Weights of a small GPT-style language model, trained from scratch on English Wikipedia.
Size: width 128, MLP 512 tanh GELU.
Training: a variant of Muon for these matrices, 147M tokens.
Each number is 200 + 30 x the weight over its row's rms, rounded and kept within 0 to 999. Layers, rows and columns count from 0. The size before them is the row's rms in percent of the matrix's.

# layer 7 MLP up, 512x128, rms 0.0728, rows 0-99, columns 64-95
107,184,245,162,182,205,175,192,183,259,242,198,208,192,240,168,152,236,192,216,216,194,171,199,197,174,219,199,160,185,186,172,158
096,156,185,247,213,197,173,208,189,198,201,218,143,198,165,181,179,237,171,215,192,249,232,191,186,162,149,177,229,242,168,186,194
088,175,221,193,253,182,200,196,197,192,204,221,222,268,174,147,215,139,202,217,159,246,249,210,199,180,236,226,193,228,165,153,188
108,244,152,203,171,173,173,210,190,181,220,152,217,175,181,225,142,194,211,277,216,197,159,228,188,210,195,144,224,231,187,209,215
104,173,190,246,199,144,257,165,234,202,233,161,161,225,212,263,188,263,175,219,229,208,246,151,214,220,205,201,139,179,265,189,197
095,213,237,241,197,182,174,237,214,214,184,209,162,201,203,212,214,219,170,256,212,186,179,229,183,202,202,215,205,248,147,230,237
111,197,217,193,227,205,170,138,173,157,216,191,206,157,208,199,215,165,181,217,209,236,220,201,197,199,184,198,201,193,220,245,186
108,234,214,156,248,223,160,194,161,205,184,161,198,226,199,220,209,199,189,254,269,221,223,240,200,139,186,181,234,204,242,201,226
096,247,184,170,252,233,295,224,207,250,184,152,208,226,181,260,213,200,152,189,188,190,215,182,171,195,193,182,289,180,194,188,164
106,181,172,217,226,178,182,227,214,227,253,208,226,202,193,193,166,146,165,223,205,236,202,217,227,201,197,223,186,180,184,196,196
104,185,233,198,207,233,202,203,196,202,244,131,257,218,212,221,178,182,199,183,186,219,195,201,159,218,196,164,202,170,197,180,223
107,217,211,149,158,227,197,179,204,209,155,147,225,204,200,125,201,166,160,232,219,219,139,222,214,219,164,172,221,194,175,194,190
105,189,159,242,163,198,222,252,173,187,239,138,212,196,176,208,201,179,187,221,195,211,234,233,207,172,170,151,238,201,176,226,173
105,226,192,141,209,208,186,187,213,228,203,178,219,164,202,199,168,214,188,219,294,160,193,258,257,195,238,189,165,162,231,190,211
097,238,226,196,214,227,197,231,219,252,246,171,221,211,217,190,245,194,214,210,168,197,174,187,166,212,176,279,237,233,202,197,208
103,235,228,222,200,239,193,225,226,214,191,176,206,156,218,155,159,195,239,173,217,190,198,173,168,199,222,246,243,196,233,174,179
100,208,217,251,211,219,179,197,232,222,216,174,177,159,183,225,242,160,162,164,167,223,203,221,194,235,195,151,160,244,158,200,217
114,203,221,205,262,166,175,207,173,226,163,174,218,246,193,202,187,186,207,205,207,199,158,175,193,195,192,149,235,212,197,145,212
095,182,260,221,228,150,198,170,215,210,175,227,203,183,260,169,214,154,159,171,165,226,183,191,179,198,212,232,234,239,236,219,225
106,191,230,175,197,225,198,192,183,221,164,182,162,212,194,241,230,207,183,139,211,259,200,207,161,205,184,197,195,209,194,168,177
101,202,213,205,169,184,205,207,198,223,203,226,235,169,162,219,199,193,219,189,170,224,187,187,182,201,240,182,194,234,201,214,199
100,189,166,220,168,218,233,194,139,219,212,184,171,140,226,205,206,191,206,261,202,222,225,185,137,165,208,177,199,193,192,178,206
102,208,198,182,222,222,212,182,243,231,193,291,224,178,250,193,166,168,217,226,233,234,189,189,243,251,141,142,167,214,235,165,206
094,220,166,217,153,217,164,238,249,172,184,199,156,238,178,203,208,234,230,208,213,209,182,201,261,248,195,221,221,270,137,196,179
095,192,217,219,267,214,160,198,202,164,211,218,136,191,211,234,248,173,223,183,215,193,183,220,172,184,200,194,189,163,242,214,193
078,177,178,203,188,195,251,208,174,220,194,256,188,227,183,227,116,213,190,185,247,211,187,241,191,200,176,280,221,232,203,179,193
105,199,220,256,208,238,186,207,117,184,162,183,208,207,209,180,169,199,165,209,212,268,207,188,184,148,216,170,166,230,192,202,182
098,224,175,182,195,262,181,191,183,223,212,186,213,214,152,175,182,165,254,213,217,239,218,182,196,231,225,225,157,146,146,195,198
095,196,188,215,161,190,202,238,195,222,211,183,227,217,240,165,215,232,251,234,166,201,234,160,181,275,208,191,221,252,228,214,173
108,221,164,217,146,196,250,189,211,172,191,176,237,172,182,204,184,185,175,233,244,194,256,244,196,270,184,194,211,236,205,177,201
108,200,170,233,225,196,230,220,186,124,229,231,180,201,172,226,209,177,236,201,208,258,172,153,202,185,114,176,107,216,192,217,157
102,180,165,188,214,192,187,242,184,192,195,223,192,186,219,262,163,209,142,145,213,213,244,277,130,189,174,219,221,268,201,217,202
098,216,195,200,196,171,207,172,249,230,164,188,142,135,204,246,139,210,218,225,186,184,210,203,232,205,185,170,187,212,210,261,223
092,180,227,201,206,237,203,260,233,163,176,196,190,211,182,231,249,213,177,204,212,180,188,168,187,200,204,155,226,166,157,163,148
110,218,194,238,170,168,155,222,114,196,157,187,187,218,174,176,198,195,183,178,183,191,158,208,189,237,199,188,186,209,178,193,199
102,250,208,217,195,179,244,242,222,179,189,168,166,187,237,179,196,168,211,207,182,181,250,204,179,225,255,153,175,155,218,220,191
099,199,191,214,235,206,171,136,209,193,154,155,191,225,167,235,253,120,173,211,200,193,228,236,177,158,206,224,179,191,182,235,239
093,242,125,178,192,180,247,177,213,191,177,205,153,149,231,173,176,233,184,214,182,189,227,220,227,252,161,186,167,237,191,200,202
100,196,201,173,191,186,191,192,207,194,180,213,225,240,214,193,179,176,190,155,201,152,203,226,182,197,228,141,242,163,226,223,200
100,165,207,210,239,189,164,254,191,223,253,267,171,142,153,227,229,192,196,212,164,176,246,193,209,203,198,212,191,185,202,207,247
098,184,223,196,191,236,165,204,204,214,229,217,152,242,248,202,205,215,200,162,198,214,268,255,199,212,187,183,201,237,199,189,200
102,173,189,174,249,200,204,142,171,200,238,249,191,199,171,265,192,202,156,194,163,153,153,238,263,228,199,188,228,235,202,219,152
091,232,166,188,213,224,251,177,168,220,149,206,143,218,217,202,171,205,210,233,202,226,151,172,194,157,257,225,127,241,203,162,158
094,174,238,267,225,196,192,196,224,233,178,225,191,209,200,222,175,169,194,210,210,231,216,220,222,193,231,138,197,155,196,183,199
106,220,155,233,244,254,183,205,225,204,193,205,175,216,206,197,185,169,190,196,258,181,256,155,218,186,168,189,236,196,175,208,222
092,226,157,163,242,197,156,198,220,183,216,169,193,246,209,160,168,220,242,208,227,159,187,200,225,214,197,191,231,185,201,192,208
101,220,180,153,102,209,188,213,208,223,239,229,223,201,239,261,155,221,187,200,222,191,221,225,183,210,238,172,175,199,170,249,199
091,234,236,162,184,222,241,214,192,202,191,256,171,158,225,135,216,241,228,219,205,228,206,198,238,167,229,195,245,210,256,208,167
093,253,205,224,211,196,176,239,226,175,155,186,139,188,219,232,148,161,224,155,172,179,235,228,186,162,165,170,207,233,211,184,168
106,242,171,146,209,204,190,228,149,227,225,244,206,224,209,176,204,164,181,204,210,280,196,198,231,192,207,150,147,245,168,182,191
102,175,210,198,201,203,202,195,211,255,159,213,182,162,177,150,192,212,144,188,225,168,316,227,202,213,183,212,155,191,151,186,234
093,178,215,214,178,223,197,201,175,216,188,187,202,173,162,244,223,209,167,238,173,169,224,170,259,181,145,201,211,253,184,203,222
106,244,219,234,206,227,225,189,186,201,188,203,195,158,177,195,200,229,164,160,202,197,239,211,213,169,172,236,178,216,170,128,217
091,153,246,242,213,173,190,181,181,244,195,184,186,178,170,198,153,227,167,195,206,230,244,203,268,219,151,195,218,177,217,203,165
104,191,225,194,163,183,237,239,205,158,229,163,201,141,240,205,187,182,244,196,226,221,197,180,252,200,186,166,153,181,226,193,104
102,213,195,207,192,196,181,175,200,192,190,222,187,177,203,251,235,204,208,194,229,198,204,149,217,235,185,187,163,164,202,257,157
099,260,224,204,204,201,214,187,177,196,204,256,227,205,197,239,235,271,144,215,207,205,171,199,242,163,210,178,202,183,235,162,183
101,218,191,166,216,195,205,149,216,202,207,191,204,160,172,220,209,231,214,246,213,208,236,186,170,220,188,210,150,193,192,216,183
097,283,221,163,267,183,247,199,208,190,191,186,180,206,195,241,111,232,156,211,205,219,202,245,204,192,177,261,211,224,169,214,202
104,206,166,155,236,228,161,215,239,193,144,166,218,164,195,170,175,228,173,244,237,158,222,175,248,204,181,187,221,236,220,148,209
098,229,184,210,226,200,194,213,131,196,189,173,235,197,201,262,188,202,210,179,204,203,189,169,200,225,199,173,142,164,236,259,208
099,183,185,215,185,204,164,174,200,224,223,259,163,192,174,205,280,212,199,194,212,222,192,265,196,201,230,194,159,151,150,197,184
087,146,173,169,217,178,199,231,220,216,234,162,194,195,237,190,189,253,147,204,161,216,248,217,244,167,216,186,210,215,167,251,255
106,211,188,164,206,252,216,198,153,196,183,196,186,211,204,188,228,192,202,183,205,185,242,231,164,265,181,216,193,211,208,163,243
098,212,196,164,185,148,166,226,222,186,217,175,218,224,202,226,177,203,140,224,180,186,224,273,258,202,203,201,157,132,204,188,235
103,207,197,215,165,202,189,178,243,211,127,168,137,193,220,201,187,252,179,153,207,192,206,172,194,196,221,179,244,152,217,253,269
089,193,218,208,198,175,165,205,196,212,171,200,147,125,196,130,195,219,183,170,212,197,168,155,196,220,177,198,192,187,164,240,195
096,147,213,232,186,240,176,219,224,193,208,233,220,190,165,199,211,200,157,215,223,162,225,207,238,244,202,219,150,175,177,222,180
101,163,163,273,227,231,207,168,163,201,205,203,180,177,133,213,201,178,138,199,218,221,169,239,217,181,184,194,236,211,214,213,199
082,207,219,186,201,223,208,219,164,160,230,154,206,232,220,193,227,225,173,167,221,251,250,180,180,215,175,196,231,224,160,190,208
101,213,208,227,158,191,229,218,195,212,204,217,212,181,199,270,208,218,157,195,218,209,240,216,169,229,200,146,228,189,258,211,226
094,226,204,196,248,188,190,228,240,213,180,183,186,232,215,170,194,228,136,276,196,207,206,184,204,195,245,171,198,175,183,231,209
097,249,161,207,230,189,191,195,189,167,226,187,200,135,181,209,213,201,210,224,240,224,200,172,204,219,194,204,175,209,165,218,126
100,229,243,185,194,168,176,205,162,219,202,231,175,164,228,194,192,264,148,195,182,242,220,226,245,210,241,210,128,243,195,232,196
097,226,177,226,248,198,184,210,225,211,197,214,207,271,210,176,183,167,211,206,261,244,220,165,226,185,224,258,191,168,258,180,202
095,234,202,241,224,220,140,208,199,253,174,176,132,161,178,193,186,209,182,216,174,204,187,229,196,221,191,168,186,188,159,161,198
082,169,179,237,228,192,167,208,98,222,223,162,237,137,222,177,170,216,165,198,162,215,268,221,258,206,219,201,185,170,198,220,182
104,170,166,147,177,217,166,250,169,224,178,217,209,215,174,183,180,177,151,201,216,234,252,149,144,201,176,214,171,191,192,183,250
105,227,187,157,215,204,128,204,201,200,108,196,198,232,160,164,182,133,187,212,190,170,184,239,204,230,185,206,219,209,195,140,167
100,262,246,227,263,239,150,205,234,186,146,215,227,191,218,199,213,217,205,197,219,234,197,199,162,160,166,198,216,156,231,226,200
091,194,162,205,278,254,207,226,186,188,226,186,188,196,180,223,148,205,226,223,193,158,168,166,272,218,169,178,227,216,242,212,181
112,198,197,172,236,218,191,233,154,175,188,227,262,178,218,183,233,193,199,206,215,238,220,180,243,241,242,204,176,213,161,218,222
094,151,209,221,125,241,149,238,181,234,169,176,159,189,173,211,167,147,226,170,188,128,233,190,208,198,141,157,214,160,200,146,182
091,213,243,223,211,189,182,152,279,144,150,179,200,249,189,187,204,272,186,200,217,152,262,215,181,204,219,245,190,273,194,223,159
102,218,134,223,205,191,212,185,191,195,200,171,198,148,226,200,248,218,204,187,256,158,202,239,202,203,198,175,240,173,210,141,238
091,224,253,221,162,209,219,276,182,186,162,236,189,203,152,182,246,213,168,223,251,198,252,187,206,229,150,181,181,162,217,213,195
096,238,177,214,218,179,225,194,269,176,181,209,281,220,227,224,212,231,149,224,217,212,219,198,190,167,138,204,186,261,194,202,183
114,211,177,249,280,212,219,189,238,226,201,263,206,208,260,202,183,227,227,204,165,159,286,255,185,192,205,215,173,213,193,188,148
098,210,241,273,171,195,197,280,189,211,228,244,227,197,202,211,202,183,183,205,214,215,201,199,226,238,194,216,144,181,190,181,252
108,192,157,184,193,235,257,194,221,222,209,93,204,239,176,234,209,209,185,195,196,210,180,195,212,187,205,197,238,124,262,186,186
098,214,163,201,195,172,161,163,204,208,188,171,215,228,216,241,182,180,199,159,211,232,249,204,267,206,208,200,170,182,179,216,233
103,227,237,194,193,200,162,165,182,190,229,231,182,148,202,182,239,195,148,197,215,225,246,246,213,165,205,169,229,186,240,214,181
082,189,169,186,203,230,225,213,156,167,205,228,179,216,247,183,178,175,153,168,147,136,228,203,241,204,192,205,220,232,164,164,168
100,207,217,229,227,212,216,196,211,220,224,213,191,149,225,182,177,231,227,204,238,218,247,183,189,223,249,220,185,203,239,166,228
096,211,249,268,227,226,202,213,152,173,255,250,225,218,198,193,186,200,156,164,174,201,169,232,206,214,236,192,171,234,152,192,202
093,205,174,208,189,223,146,200,230,178,211,231,198,207,207,161,223,217,217,190,206,245,214,224,171,268,261,227,224,194,191,162,227
096,231,200,161,245,213,199,213,253,216,136,224,169,156,230,188,179,220,241,219,225,200,192,169,244,186,215,194,188,175,171,224,226
086,215,164,185,156,151,178,243,158,199,210,208,210,163,240,172,220,152,152,166,260,197,239,230,133,274,212,188,187,190,234,194,172
094,214,207,232,166,211,187,176,194,213,197,215,211,217,207,114,189,242,232,247,187,224,249,201,222,178,171,215,198,146,210,220,206
093,222,214,160,208,224,224,186,235,212,173,210,244,193,196,245,226,243,208,159,186,200,179,187,205,203,215,209,228,203,198,159,178